config.toml
norm_place = "pre"
grad_clip = 2.0
warmup_steps = 50
train_tokens = 218600000
Each number is 500 + 40 x the weight over its row's rms, rounded and kept within 0 to 999. Layers, rows and columns count from 0. Numbers have three digits each. The size before them is the row's rms in percent of the matrix's.

# layer 13 MLP up, 512x128, rms 0.217, rows 291-345, columns 0-127
092:481493492430484535477566502471499501402462505512560491546514422515530506541504492532518551524535553516508498454571421463500574533464529559522559498556524511441452540486477477470512411494461503485453465510491561553547560519517466556500444425512536512514519473549560520543506479550567515536512451445506482532462468442559498532469454527516533427547480503576466446510511444483543420491473
094:454501434483467536486469443478555518552502541522517542510498446510516474525530495506449504428483510442559478478557516529510523493496570511500506465474535493497449532456564445452551526513486518501503543464552494558457602549497541501523419548499457585501514495437532467494411457462489463494484494537590480497535424511532526445537458489537513577494514575548580434487531469487507422555515
107:441479399467538571565594495432484514506466449422508461493510520591482449477485448455475531568483479481511539517499445544523458413425489578525490487469495531512491482510492495512493490539518480538505478558437511501472508497571500477479486548526514503483528465536534521457515529508485483573528553454457496543549507518491459530601544536419474467444521435432539514456475569510513500533535
100:494545555602478463443535486490512475485509442504498526533512444530534552465455480445472572469455551437513432464528465546505501434404533549535494481507549577484540523537523436494507525497464571560473426517495447489443486490518510483521467477452518497555412585519484501483539555571583493478470517478531484484506514501476486569529498454433507509449523477486513453482515483458529596504513
098:505465516478521490585485547462471544553485437492436472508492440476487521478515518514512479462485493529519544507557519579500540547560491511467541559541485537491461438561472526415535491580564462474431510559594454478462482501568598475407465411532478504513562507462505499491508565494500530418514508510519490482500426480458521524562496466446482533454502490501480429436520488498529514491511
097:452528451486483622535438541589488499474475532473477526510464442510389542540521446434529523473436484550522494501473460472489548540563481512499567518493413471538552462504505476560544495467441577479493500480487437574507525490495499465508492513475463453461542474473528492471434442504496508448434541516466485477541545478473423553510548537491447560493470489525512435523442550539496497501507
096:446469521530606512557495483499443466468426471481506552534514502518455474525556497525441537454476527529491520460539495550504456446500473504536589448473500584426526473467486450456565549462504529494480564504551488539519559524518449542521478517516483498432468538485525451513471463535525451483567474476469428564510497453570514491479598545465532419471463444535515487480521555444500558517510
093:521534561525512540420523491501509545483545479484482449506499525460513468507591566458525456467513508514487566500514621535491517584438438566496513457514464597528494467537491479472494435444535488419533530474596483460480500514487474430479510480425477472502439509539547440540490485487515491503506487476499500555582488552483541531516500514512478440501445543441519519475424485421460481506476
091:541525534470501453450531458556530508516545493490551495414602456517470452511493476508512442500501468539538524446449472578515537550475496495518566454456517535462497422531566433473427475495443487408506477524505474567447495510459492487550425555448511560472510453518445475512472461544555514466533439567529511536469539498520529490524469503520459502493538588578515446506512482508553473465536
103:442460438475502506559485526495487499573594491536471514424475479555473535580443472533494537496555544483492528520497492472556524516437494481530511549462461491468523548547530495484462506529500476518559491483472571552447452548510517460422545417503592457492514489586453505481525452518496468508481561527474472439487427516567483540475466462550443484538514452477539500548402498530457545491472
103:534487498494531495527529470401575511511511400488497507525514532586490450539558470534494516513480450492531507481466518577473529457481516516528488472510525538487519503498513482532516463452476468497468515487402546479482585516448527477523548498526512543387543508455533508438569508578475459457422535437441498450526506519553489514484476493484523466499542555529498554488583601468430485447526
086:524455539544495528517483493546532542503508410468542431557514480480509579433467547503488554460500496522461496540535508494561499455552526485430489520478466560514510476486513465496517492541491481494430443435531519539494599489432567498500502458468527560466446526509557513473426432520507511542603484509477467575535545526566492509423563526503535484533532499478517478441399559514519479469516
100:517528536537510514553452480463482513472470442524490476497519485536440505422468446507518478542443498574440520501488552465539488481528520539476479473467485502600503496482483520518446450468533554492445539495521445448424550538501553411471498463558450517475494448551488521505482491517491534585463618532453471577534540427515475496536476531470485521540479540407514511553537520460579466459478
110:525634543491485473463459494480491444521524380470526532551465510494522496473511447552501565409528508510587549494469414498503463530437454503510558455439575504518531548472490489472573474473490421508542520496478528512454539477498503533506565503535501540497511481480484534537544476479508538535416484465542485499463544409540518521409522471525495528551488469481550510524493512483538487561499
094:503521482587515471510448477630494456579451514546448532498493488492536555453478547540445519438473469591470531485492550512573492494487529487494522550482496506482517516453458502440541451499538517509429486473562477464466526511472531527469552454481518507516525469525537550547544433501552424470498539500549511453574438528472500582509512569490481530431558484522593478505524513460486553522511
104:517387567504552511551491471519524490449502476561505532461438510482564499483479465548507499477452500532543552517513447549482462460564440520502550418431447538487512489568499416497528588521583487471440517518492472520492487496502471537481556553540535481469527555562471487488477522447534515457426471571477509501499555502513496483442479566460584509462477513517484487482525522444430503563545
093:539502565532471480490542502513489441529504537529517540442502465537475491575528533449395432478367555488475494489497536441521477498487567572501454438410520478559476510508503511492461551463558444582458438591475452452544484478448521440544485492501571509499497498505515486441511479501555450527490468486434466488512462546477477473555537494503500497520516530460540513501521438443487484506535
097:470492497451542552491479466466448578535484545466459513411427537532529505466501490581552509492494523521498495458529479559464474511479537530546504463436464478471415455533488467487485497504487488609502493579527476489510594528480546507508503492520520481501521502523587557483499476514468476486478547493510487520597464515466466561583463489530589547477468460503488512402442504535421557499552
102:441520564458541505513475476513453461506499515458481457626457532501434512489518465483510504487477484436487480471507462502467476471465473489497523414426426522552436531497547454480490604503499542523563516502460496469528495500521548503508537480570439469542505450478454515587533495453481548470525519522414469507498511461556578435544506586467433487443536476516499485489501551523451487425509
103:535493517458498517564476550589533472509535514543490562551601478512435543540469508504471553473435473520501491475535469487522479523555535414480518473463451533491536496474550474520525507510447466511508505465491489477429495527510487500511452528518533589470490519472524550441558474520473440519493448500531500579497600487539530466467537516594514471500474506486414510510590467512392429456526
102:446524521564562507577510489515517566477483505498514457497526438490489587489443455475479470546510477484506552466451569508425556517489459458497508544529452526494470440573536519493454518479445548541554441421563472498538502525456502542442519474496518424510394565506505526492557458453453484549467583502520509518475524558501528430487501543479548473531544532521509428464531456524542541523510
119:476498574540501431526507480493527517510541547510579485398448497512499473495528543522410487404496524465448526478520493543556557444477522520449478526446433581492488485511524483506503566590518469517447552489488540448557512496552541483531513534458492431441470548519539436404492509499515528508478451525475469439456550528544580480515475483519518533498491542533507560476436539491521444483528
098:562453504491541432487471468433518471519529484471533543563504468476537556535479550506450505492527493564478483455502519487545508484503506465493515556472405574527504537487490580541461504569509493465519506575448561452458461565564445442453564503436520516515493467472459434454492468547420558529571456536488490498473477530562497491447474536508485493493532532406513504516531482519576511425457
100:491465495572596407476524483545457492443431499542519512508434500546513486519508566462409472498453468487463518442488537476511532482536565507433523460478466567529522468489473559472557535561561482491473486547503532499483498504553522446474539491528480502431474478508457528500489527400546519545471595498495541463528491583547451449491529529446516476518548531451501509448482543483442485460432
089:488502477503521510501546508480557494437507534490509532536508509558527424520483421474491510524463489504502471521511467466530575385509535516451503432404487470581494566496541471461542478423470523549447533531527513503514379481508437458492500468462500531560561512445493459447490492433477484586553527489492448448456539517546496529467510455463503458510518505531504546491511443602502449497520
093:570487494511493525492456570504492459499550519480496433500518549497489504502449476490506515466416495532456432562484549496491504561492557550426535496565479486458451453582475508466433489548488502423538451505547449491549532532491536420473518509529482519583557458447491546499573503482499468503396609535468537553528469505532505449486455493493512453511522497517495451465484524554572443470478
096:574510482504499482480476537472470393425509514449474419498490470526499519515470523486517561466473554565542482523570432574503530446550468461472559462508536442510481486513492488559522503477509528477464552506475519509417477493530480447550466497444534467529515450498534550565542502509457561483472515506437476516544496522516482517509429470479503494541533417612526514462526495405564494460421
113:573577462529421429488436512511474522474467435503557494559512478532482567525488512573553508500494544493492460460555554548534505539555437538478477482553569500457447517495490531480480506478506467467447510543471516391516460554603440505494576532519439503536411433490497448533587527463517540498520532518475510510557538503506524544540500445548526486481543467495513521470524489493543521469501
116:518560473471490526552506551489557489479486561519529569521497426528439457550532503439490476544494464544463533475582488418554483436470553472504527465488497488476530541521613463448463577461529474542534518507506540540537437481564543567473506528453531462550492569523493502482530452459423535519482475511502438493493490518483540594493463522451502499478466479478457521456415494573523461537500
089:530516491528458505478587386575546550563526509440513422476454511564531507465553447520550528463456520448511538529529584486491519561486499503497483580477535483562445558491537515502517472525487461503468498518446442492458468452490512520473486499440529518561570484464448494450601564504547514479536452485521468503450505468526551562489493529494511491467508502484468495455481513472622531492524
110:561506484477427557506476514490421503501509533508542494510467502461545521438514463473456444442437549523464505500522439524497537516467553502461553523536476510461554497533540504569536477528526504434485499542536481467550418491506486538396512553537468486567513490486509504506492584434551527432549527507442519496451515474588546536397498526533522490553529466522524401505486566484506507558532
094:467450503487472505486581540513506466536497528592551440437451459488469519547493492470494535452471409486549389470534461515497453570484476563528541454550566574480502448531474502503479501477550533421447483513435507551479548531462526538471476504496512446491500517508477571432534460492501529469481506469521449514477464499523515448569445427495496488554556534525512536421514495472513530420479
105:477417524504458504449491475535499523463458530518512591531448517537487456504555529504458491493497432475514411481443526592468506524478489560536469537521490494542436497484521456543527575472512499547513513472494544579560414515474543540400543557534433497501511454505450402514486553491454423556497518514499504487432512454538472502559509488542533488538480463543580490547470524505477476526511
097:522546489504502491434532388492518528550428429572489446530492499480472556504545537510517471456494472552535379477525457540482532539487548417558524508457526561441500540492515506457569528546406531496500504458528527508535506558558553475452476490545479499496493499462482482478513448440437561518516534523490492497554452509503485585555568520511459570474446490452505467478513495488530459520467
100:467515533404466512530528506453454458444487491499530465522423459480498473538501480481488510541515530601559470453491523486472498510514562377449512520501510502513487513565462499543537526459495467557514442524475370486482464493515493448508556432461450533549514468519563514560509493584551522510545419488512491541544474500484482481488533549511404521486560505559494526498525466502466477581494
100:517461511526567535474474396530536430537483519545505533421481510452529472490460454503513483511512480428440540485467473507523504589451507470467479505501514487565528502538590526466524528572421445538498453546540547556478452547514503516483531473587455484456501596547513396523494508535489456512552479523461519498542529468579527527470487479574500446544477525494524509429500508525459487535486
099:514485507497514474513501475493452477471461522509471541496404468478553499521484477502501568494461541558491475493504518500542460498478507465527475517422514488477514437549526502520541561434509493503495495526547406413537449488488565552484525462450570497472502552393519507466496594588509497526554419528494526464480469502558503508460449560472487471401549477501521585440448469497541495556552
100:572493530561507515620492540459512466473416516547563523539586481532515482512534493482446508509465490495468494453482464488446480503500523472493510586438415517563561506557537505563501500536518548486487557532443491502507476484528459441471491484541487489475515516439510438501556480483464459510543476504479552521521599520545487543437507475521507485448532467416486478440611426488497507475521
094:456481474504441497528492521494514541523509402594551425503482486489553516460487561486491523476515466524569452478521477527522511533540493550514504458524527518526458518529533561414480567518479532483458494576501492594531552512499479491503519492507569539491484509493477464449604526537552475499493535550518499453548579485400527506528441414512506529416544486489538457411461501476485492453538
106:532498437482432525535466529479550505497588588469459548449480472514460463487459536516471498510505390543529521544520469479472500510511502548529525527509518532585526547540421498529500458545524426475504498541405606469515434498488480468528478483431533524520444547488474541506501477506455473568529514487453434567512495473519466503604440533520512446524514496524550484457477540498518452489557
102:478490523457517459509443473435461529494506545485502554539561520487470496516461503497449435447455466577489515470528520503502477446505475515446502509519550462536463481545518516443485479453485479415580494531459482511500501505443499440493591544526491505472454563546449417500491527632582548567574550537500542550471502477544448477512444514550527512438532503479486560476492481432489514445525
092:518472484461472522519473491475589457529506421451539531524486489477475437550469555534537497470497508507492474538554463546457520511542466459550506471485497573556483547496518400542474485441557422489461449569515540528503437452504560532547457461486550570471453511491434517528529508508423475544553463502458411517426496491591487471455487525555550487495532530516501541496467467499473480423480
091:551532494446512556555428433510529503526510553541489395565514474498533456472452398505503546542486473472465520445544469480522494480508463463558438497535529531461431562442568539492516510471460482515482525452576618548527503527521517500468526482522516456416540535521462472547592491501478518468507519509532566538521431486466505506487492504481547483483495530499559563508519541531506556525446
099:467557543562504490504454453508531458483530502478464489545514463480578529547502492447465498515461474558494508483542504469494513564515486517541516445530476523539512510517544470470547472550530517471535412535512552413494550466547525362523587487478516519498564513510584518527476462505477525471508556440453439468434452536505461496468499524434438477493552476534575510487456540523509566514407
101:517560473570498512493529485473478566445513453542626590592516480512503441456493446512462479498469560498439485451560494503579462521522473565427483476517565493466463472496461508475552512547426568500398476502467524502528567570496466500533514496474479449465474537554490509507552509543504532489556495469527482517527462485426507445527484555468523489492501481450448474494530449457460508519542
092:529506508537496513443481433505490497494525571436483466556486531510481563500548507485538503462516481525482547501515481546459565429489502492455451596465491524486437469592506516492460576482449544532452487473479501535526571500465445559479523513521452562523520512524555513470518445464437495510539538475622553522463463485531464512610466511437531576506456458500510508440536512518449525513437
109:462505553472548533494454463463523434508566500487475454481518516498536526496514421535508481497496469519517527509495492519505510533462479462476459487498552460508470485500528504585410536485517474445481454547487510492508550540501452533480498453421553565467547490442528532454497505541416464482505468465547497482506487552584570541474485558467446429627501443579430540443466461543527463452554
109:570511499470570509500533467519505468573469533500498478468497499475548450500590531416505551487453439512557444467488467476515477529479560494487506437494547505529548478459524435508511513455469470527531446543418447516488553483479504527487474489574536535497536529458457514520563497531434618521546470503486526512439481534530530533484506521521540500536515576483435554450501431477513388530432
099:528481498489491516568572470525515465410502526536515555503462473442493455525520506454494472491479484507523456522439452540565449566516507541529514512576481545542474554490522431507510531429502486482452489476434488453543493544560556557429512539489482437593551483545496455450526543505514558433465447530493514469476507469464520456521567520430579439497492526557567516562528502537481533530454
106:538489538464519490461629498483502514541578500523441540521477490522534543555531594518467497475493495456489508433546477571475520487466474466518524504460465469539510519492490499565501534515488444524549553535528553433586514569451473444500586471573529451465548538475505480491544436422496414507521467482524524495502445579497452483514449473505503480424536495485500449442444495515467526473507
098:510427472491520565492452466456510568511518494462540555491510506548446448544439442493462471483479491477494541467510537379453540577454461463479541511558495486513464526520487516476523492533473540497522473499562513560568532519517478501507550471515516501453474526532536542504561400510516457446483591518489512616540516493540435517507500512469465504455531501542457507460449562489459587434544
085:514477473453497564545502518464534603464530550477470455438466527498472471464521561553512547454475465521432568490515483505469476507526500520497468558473483512507542500462593524496501481534378434485422455485541528557508575511461552500487499532519456458521520443495527549548483414525498496520522506440493556433526446507513541497542465577469478487453507562521486538463522585512474440453487
102:587498491519400492575449480534485553502540451539581431482472523485573457512484549479522501568537485508546455498517521476534489534449522561465542488483607499547462452460495502501530454452523464533518492497513467476459606483524513503358478561525466466493574513496506562477515495507585530537503532521499470469460486494475466480513491485566524415493515432483486516513510523495517487461469
096:525539501470489474573540490453522472516454502509529553559535446445539438503462453407572476484483491524501478554527507494510453577493517583417467481476541545521527527546542504435492511445498515458458485513576464474536539518516454495444545511464536455480514496536440499521506534480469480512415543512512393526443481449487476515517474428529592457500506544555471524455540512489460592469516
093:531518479511483568481527490565588494549592452466472522384525496518539578500541497492462472474516505589473540492494485552515519493519476458500565508460461500490509494498502485519489486553467475420547524574467455468451510488527493562513531482414432482417450499577508437547514486526463481551548515468496413494530484507527531561519497531443489481508459503525535535537448560518460473556434
# layer 13 MLP down (transposed), 512x128, rms 0.21, rows 291-344, columns 0-127
090:496499472481468512543539494563535493439418463556543476493428608462448475441577512480476478549445497548531502538501472461432440474490422467506487470496482481536511459450462490486426469568455476456558471565481510500426555507543534510509476507533525484529556473456477484482494507593508488524472501533493478450502509490545491456452492571488549554543452451527570570503419466551489493481496
095:497450532484493505421452447548539475448495544482467456528479479504445462539479444494465550576471493548484561401447528556530512507491497483593519536469501517513468477467579506557473548501542496511492558569501463513553430516524520529444525471487488551539568434478482490555516562465522534475535566521516493553495475499517553453389476481397434504515501497526479507507526505498582490507473
115:492534485483515584450499503552453487478482500571476442496499470506457460458562451468459532475432500528464503495478466460483523575518464521532568513537488599535500402457485458527497516475547573507503479571493460504468565537465491475533459488485442487555503478480465571464403477515478500517511432473534487550459475582460511543602522501580436521504504468453441522481506532547483472459511
098:463542489454462443585488479546433471474539455485520473417403490430468542500520456476473510438513455480567556518514472495478488490520494463534513509490499486466426544455454407570516468552505477496525540550567522544520458493503513481563545471544508495464524488544470441456469421483515480579423489527488457505515487582522553471512473480452520507494540427563459578487481461508537488496541
092:442431464504457483512540483489481456478453535523457447419492455554435497554527464541508462496502480490535526546558500523531476496504563509472495462458445469589482486600576486517480486524446512455458445526581437512523449492492490469471561490489572575462536566527453579536561539482451527547533528477511538445523537437492521519464469503588513447500486523517500471551477513532473465557504
098:566508504512459516498428552498540486469479504533522479468507517480529509548534494511511498538491557538513541493578496405616515513538543522487567505433459441478464425516483505527553550440503571502462480486501556581483497466502500526556582515474549519491536525464452536555448441514556503519498488540473533433466468545563454497585498449482515531571511533483582429485531493499539505449512
084:513536543539481566395501547501553518567502494456493530473475482462492525454470454498541453490536518495521448561517479442602551491527481569547516510518456521467430455427556490545428512488513497537462517495524527545564527471557504526510448543460544526489526510422491517472442446462515522536424470559452478491536533512497506467529489449444497473453567526432469555533537552525440506501429
090:563528487468524542481562451490526542461518526607520471467440608505453472514484476500499510524518504549508509526550489545517528422503570460475489521445511512440517512505509531575512519485512474519516420493521544510505528550517549521569484465465503502461562472470485464587448454531482544554523554518457550451526503493516462461497478543507439434532501513601498399588495550539470500550502
086:474576454536485620498462510557495437476463535518471509552516525567469405503514475468479518547467539494524468421466523503499521514519513522527463522485511478488492492416512551486526474476514542532548488475544507534515425443461491568461469493446544476441524459492472507430409521479468459500482546555469429569548458508541548528486478504437507429490446533544496512419534592467490505490519
106:537475503455526462516560549582562529445555533471539555450438390452527522540519539528536464536493509486515513466497503486587555478494522484501469433556453465434474527446493477485478512487495488569522531519520512512477529488493528515496568472462491555537490490515526526546424447545560523520492442479493477479482546543525502414569516483448578557538494615545473462566506513530481490487544
098:520560545509468547510540590475471490504479470473499580432480522565507500494478529563509461511533476496478557509487440542468518446514504561540538477453465461481556481374563545448494466537457433606440479487571489441557464478537528508466497514513525513495548502490529471488534437528487541517490402561518491423467477523481504575530511494505538498471478476427511562495509492519434515521483
087:504476477507414478520538476562573508442532515582472529505490533507545513479437494507544520487490574491469524497579431594535510484460447461533440488531474458467480500407520487539527555543546450517522500509450464557437482491548512553395507518501507496480553480576492505494550568538507469503524555502539560461520498441493469460501428550495540470551468464473528487558553511509495506500415
089:443493529493496508532500516527480521528466513530524522498536490527536569503449516551584532542497489515398476540488480481506493432507476502585518454487508487450583474597569543467492511490456556509532467477498515509524523418531520516557473554453518457554454479568478560460415440493505464500489484507522427490461535611575423452507526548536543457534554559490453507504480480542493509507517
108:426612472533507394477502365482477495500500500432545530525506434475490524447490499493540497439626495502546557506451531536494391461434423494536515496471450526531476501504473547431544511501507501496528511500482549503468492479520491542524502460525525507510484460550513490487475513490504560523561479449497528522499495492469506484458508460557546500506544445469475471513525456468572532542414
089:500475485471490517468561594497516614497471533477554592510480523492497539510475540527621481565523479529509528557493518549538517507525530482532466414530518577533508486386534472503484472570524545495466468456461438513468469529509523456595458560504549499502509545493516501471474482505467518592535466531463516519495471475476500477518508480558517537552500576509423570492500458495453488504482
103:544432470542575544484480482452473556494495515509467511472491514532502559510549514462463533520440500446497464561572529527548471466560497539451526545473489571497486484530538513470545508570495438530534554471472454537469461485524463497490460477459542486489462549478452447535517462559500522543521563472523456465454628514470610509551493488487472474491488487505493358556513491531499511541446
098:487488504471524479489515522459548539594488545474488570465528589537549523458585447467553437500650503521512543540508591520500485520451466485487504521584547488552535473474488555484497475503524468461536485429486496471487531524532454453470502481540496503564472507460534481498533506519519540484480549553487468434469537490535545428572553504476484462529508453477502533549461503457497550557427
090:511523560521535480417534503524494480477477451455512506530534500508459498464436583516553520435473532570440516450414472508437533502447475506445545496461475438578513423532446572491476505437456542437465501470444553550473488501524498501496534451526504483499506525591455496462503427463505511515454555503465513433547441437442493479479567545483497449486531469520560537532504538509498430481510
094:525542461506467521463492519555528527511497503527452549497524584503522556571402496562500550478564538475475485516447405521475498551477472496518529535477538555512523541468527498526471469513511577468499506523507472600496523503547529502559527538502442518499552537530521501508530593499459508420508538561565400551518452593523457561519506433509429475500527521497516497530445540473556518470500
104:496526532514492525547453496518524575505560492446458428509545524461513491505479582487480562531476520492539508473469561520513513503531493472461504547501493484578469477419553497469519403570559495472461441413471536458513511537485529502482503516495503552472434522557581531471509465464488473507557432481587487445508502475485472490520478532448482511546478501498589441502550450596582532560506
104:485525532585520475509457544443490505505500472465535471486496537538555542508488555590528497458531502495468483524516508472484539467552480532447523521558452484373528420540451502486515479441414507564522562505487495515589506474486480543501549535512562477529442533504541492557519533522466549493528430490437535525513556522549468579441466457482560512452467486495515426521436518537543547529547
117:477405542542413451451553469496519494436509547506551422496468490454479484552462506498411499487497435570491530500453476505524586531484557539451511500488528527558450467575481422554466563526526481479441559575586478438533542468463506513518546473565488470455508463520470520466488496466526524497557493459546508478512521527504530469478491488558522530538483468478524437427478563482492491471535
100:477447503487457503580443515560448557485496520520453444605483470492462533541413560477553519522462504497507526487501519566562535490474426433475489501569553474474512538609448452450492479514496444548432492512576478493453500480493524494465557530554457511515541537547470458475578523470478523510434478483461463440437438503484513473573457497466457470544444482492483485520524512471487511494487
105:511437513592500501473467502500554469558440518471490458507521488508583446495508451471518493516507457504491492453521566518500441460487535489420467552473584538514481493524609552479545444538479470503441505504587471507532527454485476453471488500509472434561447542528422530507493519477436515536481485494463467437479559472438446524475503500557495468470449485449448503529492512609454431539512
084:528477508479487502499502480457456482500508523491490449481500662464481520502514515509535461474472525511478524524480475455500464550501481481555483484511489435385531518425498528556492511535532474529500523540508462493466468528481513524497497519515487517472475543512534509465531534518492479529476497489552468461498496466464549457469498505468476495513491507439488762527445468520446473496486
100:495479481443482459541558505513454523495478501586502491513448527497565478498400491501474573534529506516468588551499441515440479506508506483471506579497453419440503535431439529476505517475496553470533522446522478512475442543459469538561471439493489501436473496580478444559461482495490497481569484493454468452507499497511470470506511540464535478479486485554427590499395461490473490447428
099:454534497515566488552443536494573518529488527468530454519500566490540442540508459518472537488523514564513527478558537443505475561517466457490466505540454475337465526574471419451503476556452542529556521503464489511427496474526500544517473499497543545475442554479507446550498572529493450514469567494510541486488462479476486479496517459484540554491523531454557620465518500513501485463516
105:588578506525478516495555404524441570563502487424475524555471554544499456552573438456503527438487556439478478491515523523507493463495394535488446504474480506468439434427513490495548537495388515515455514519493509553506533485525503512468470494534501500519522493459546488472502514538585433517529535500536511510498457552549474547490466468468481516447550477521523483578441462489548462505501
116:497546404530519520466524474494463481487559467510474490452460519550387512508506517510496445468555529520480551537505524454418500461527448509462524555459487492412466454561473477530513548493503485419506507479536521516522537464469476548548470511518524521507564477431468476470532503561488512471519562450496502454490560514487452520474514420502524480605492520426563610425467519467491470446481
094:544484483532464533411547451491482515536467451473502479538579603497465489494551546518552465516517449490504497459470472477546441467547494480489479480464481467426563536502559583502487532493587480467512568439490538520475522477435480456468491483504481560477566462422512487538554508509524528541552513440472560494469512570518541451541527540510473501524487462568528605507519504513497532418458
115:466489528455484571492449534542456454556478531520458508532432447530499465479548534491546485557486446588455502520501476481476463554445553481533560427538506534529562491512548471577481508409475477455493464522457494531527461547499455471521459500471504523499534546504494400499533454545491529501447466555485400517494444488497521402443479473520473540485481498525504408476513513463476585459522
097:452502526531525444544458452537497542552516471409454523503502486503504517418515523536537517531526504495486582537500612464516492445474437516427522522470506505409588502429476552543529486445459493491528482514503578551446514523519504519532490502518472539479449562439394471473521488522461404473465537478453456527483513465432413491475504512509551517564490498540522541509501483502472485455503
106:488517506523491475463499555546504517508492466551498477522481505525535424488482461485418529516536538530486436418472544521415530523468528549584521499469523471549514579528479528500578484455468524501518550457461649519563517500505533497441497484519439480483516440565449502473473471537411445481510487486561431494553458493504437513492492544484534490464462444467555555539451535448506479473502
095:454536489523548402577510444450594499554512483428555533491440523518512487424475567476423469449552485502483545466517532483446512501381503551559483543497471542417480479539462464537549542541480483548509522462548517439436479453555491507474481507509475581542462502526505474523442521488497502544533452480486505487552548481496461518470520439437519549512444466531494535504485467462489497509523
102:455541529482628535510507481508528500558462510432587463493531571478486510449468456457506510527465507490509566490545565484525528496460520487512520542551548483498479439475476412550495452495498550463437529444466474457444495531521455484579489547517521473430457517474520501456451470476458517449492467533453496472472481493526474531475486459528509523454559536499492667490451512519499454489548
098:526467506526428491473520448531504497516472543489467537441479483566621504450503494508493543479490490497435569525473506554509485489432490457516510519482485516536532585496597530505448400511487513465489491521491526519563494503449558545464454490497519516510572590501440552559547511541563564424523476506494534497495491472464496431479514560523389497520515467532441551539500471476525480567499
101:492533534509546537500447487514560501563465453459560537534454611467463513469547486497485467430406468499553531482460477516528491515535483531474478440559495479455509495502481532481509529599481511533501503522518572548507488581523574490491546591527498473498538514481486486494506435486491499526473503472512466528441509497527432475492540487501520517561541525500478679573520524499499509488437
104:517498498456577476459466508477452490476441516539456529515496514485505483521481526501452495542435541575509521485464564513411485526467477434503562492517494507539439482517545470541537487539432459539504467477556494552510506545510573432531383423471529511558490519549559528509488506525489465574472520439513452508542522531539531519519494486456430519390560501486470386508494555512482538499498
091:483479528463409459477455551491535534467501540599491488484441544515467493475534432485461510552538594509607511508390518448536537474459510597483474533514461561496462478513538465487489440523475532467483477458513493513531553553526434464469450551508500467498486553575519481477487443543547470555539493498511533482503508519368514515443503535499512476418509492509519510472542511498499484483465
105:521501427414551552528511485495491528460463554507440491573494444521511476516481425538507502523464483517472523557503450443456503464588482533408497472530501475560487459472436540511514536481576476470485481526566544538397529514535514499467508480451507533479484506462477510481517497495520537482494572482527431530488478451555502538565503470443537481516434504536481382521573495427440445501519
094:551498487450512521398485568528556527511486545453445490492427435500427496474504498455546522472515513440536509525499504471523536527470503574447493516453553554522461515465435566475510519500512455543572468529459528533427491454552364466521491494535496486481553521495497504466553573496549513557522480456504572538500520483491466555537489518422467491529523493504523419511411511493499456529459
085:615490524491462509506495413537468500521472544519504501529519675492505494476534500479534506470492500517487489530532513514535476532522510527567515482506497479415527563461517518539493512576527478492510539536467492561423499485492511503524527530491473493541546489478447499477504470516518511546496515505484535450481502469472519484539523518508480485537479475462504736535447508493500498476533
081:498445539513492477445484545508528526433510477494454495470490473491480624468540501498490493494509587502446474576478568537500463509470463482632505551519508498394480468428515441542466530488498477447472461511448515518467491522476522525517424496474517473573489496434499526480442502512456531493434490482474502489474464470444559495502524511449523515509440506446534641519527502541499524531551
104:515461507502556524539528489468448537484542551423532512516532491494557511548456468529577489528519475492578532529499460473543440554451482500496476429512586514571534444413504480493483495502505540506562484572454471498555473460427491555518523470471397530487474481574581439481514491491512528567523464467520501456489509434495502537464488475515559441500553470501513500539617540471498460502491
120:473487450467554495503525531480497458549517551474458458518449498521506498492475493511428461469507440488513499448510477462516533462614467572486456442531508402594484488581503516493483450540524501495483504512524501520522495452441542529503488496534452493462507585523443477550525518454514513509566551498487414548523496463507543523479459490436488443472441568551440510401511410551523475537550
081:573471521474493505500474583497535465396526515548466435470446473447526519532492439517416540485485552474444517501507513558482554534504509511496516502589439462491508546516424466553492493493471592474558478544565405548485529528492616517505500471478446479459475461465479477462412557525520525517468519474484430541454468477483542515533507467496459475521460505522530454441528501512479456484473
105:448494542509495474536499537413505519505470512502571510499510350436501517454458407495521446488498456466406467491468467441524485529493541468479395480482501489490532521553522476473478514487528503484531487532461467458455504442542472531518550501470465533530539510504483436544551560570469478504516571545499524555497538474463516483598479467487515512554468531433552479465572461459498554473525
127:528484462551491544506486507502495443440512604510456494523535516494462431515464420431534513498482494486460488558521565462559494510502530510453466487502436551559539525571501437538544536449480567472491486525495568507528498538464525450462516494436488503641498490476495485497507496576518475472516537489481498538482419472517458503475437502387479473519530496551516419536541565498498530530553
100:486524379560523464421531495507528435445534556523522491480534422489502474530522463531487464542458532459485435456523513515507540550558419466455563519564536543514491463481517457498503466473478528483584455440504487514491522474437567470517487528539453550530540462524451484513438508534529453439501516488493502549505515475501621493505519553466499491487537577475544545495611493465472498505482
102:510517472514441478498534499516485523491448506459545436591600516494527497525516515502551456459461508484499468486478513490534435483487422485532474482481479472439514501471495521402467524579558534439412547459476505544570522571421436501504533443484573517550444529489477459520472494539458563484562523554487569476467440521438571440499502452454531497512467504487502521486471566532531493464490
099:445478558485490547437461516480527491503463551491495490548483470496455464454528532505480469515507519531517533473468505427439531511496451525511505531487452497522544458466519504531490468502484506530473495466539455512474530444507460513505519551548458505499527538432449580495410571423506563476523417465558482440515414527436523541571519539498528565544441552487537540427548503587472485541607
087:409521465530443487464449589528463434498475514518538566492548535522514471495479472496520536506557546462430471511452494453488503482405535501570442466513479500578518490334483499520505478509524474466491519531511477519494519482467453495451535510482481565474472527489487436503461491507508479498482532482517410595469509527562485462579497527516506508530461486554511416535450472471501550485446
094:544555512532489530461510521493465536498529558539495554526464507537464539537508595493452583461540559501590483522499533506487506476451545442585505501539526521498547546469396529518457499534467545498486465559523490489510473562481486461556516437528481434559498436488475490536553508495483493513422475493484401569479464461431508540513528533463515518453487485471450462503530464496515525378521
109:466451559486493480459540547482514410443522543570520544460486394490517468520517532468494483442519530505500501496454519547566517532506506508462431482436533501475542488441510511532426484440515533497485473521557508469532514482453463494473506483498476500570504584472530539437482463465497462527517539483479465533504468507603534522547434499497421516462583510497522583501572588452564462447474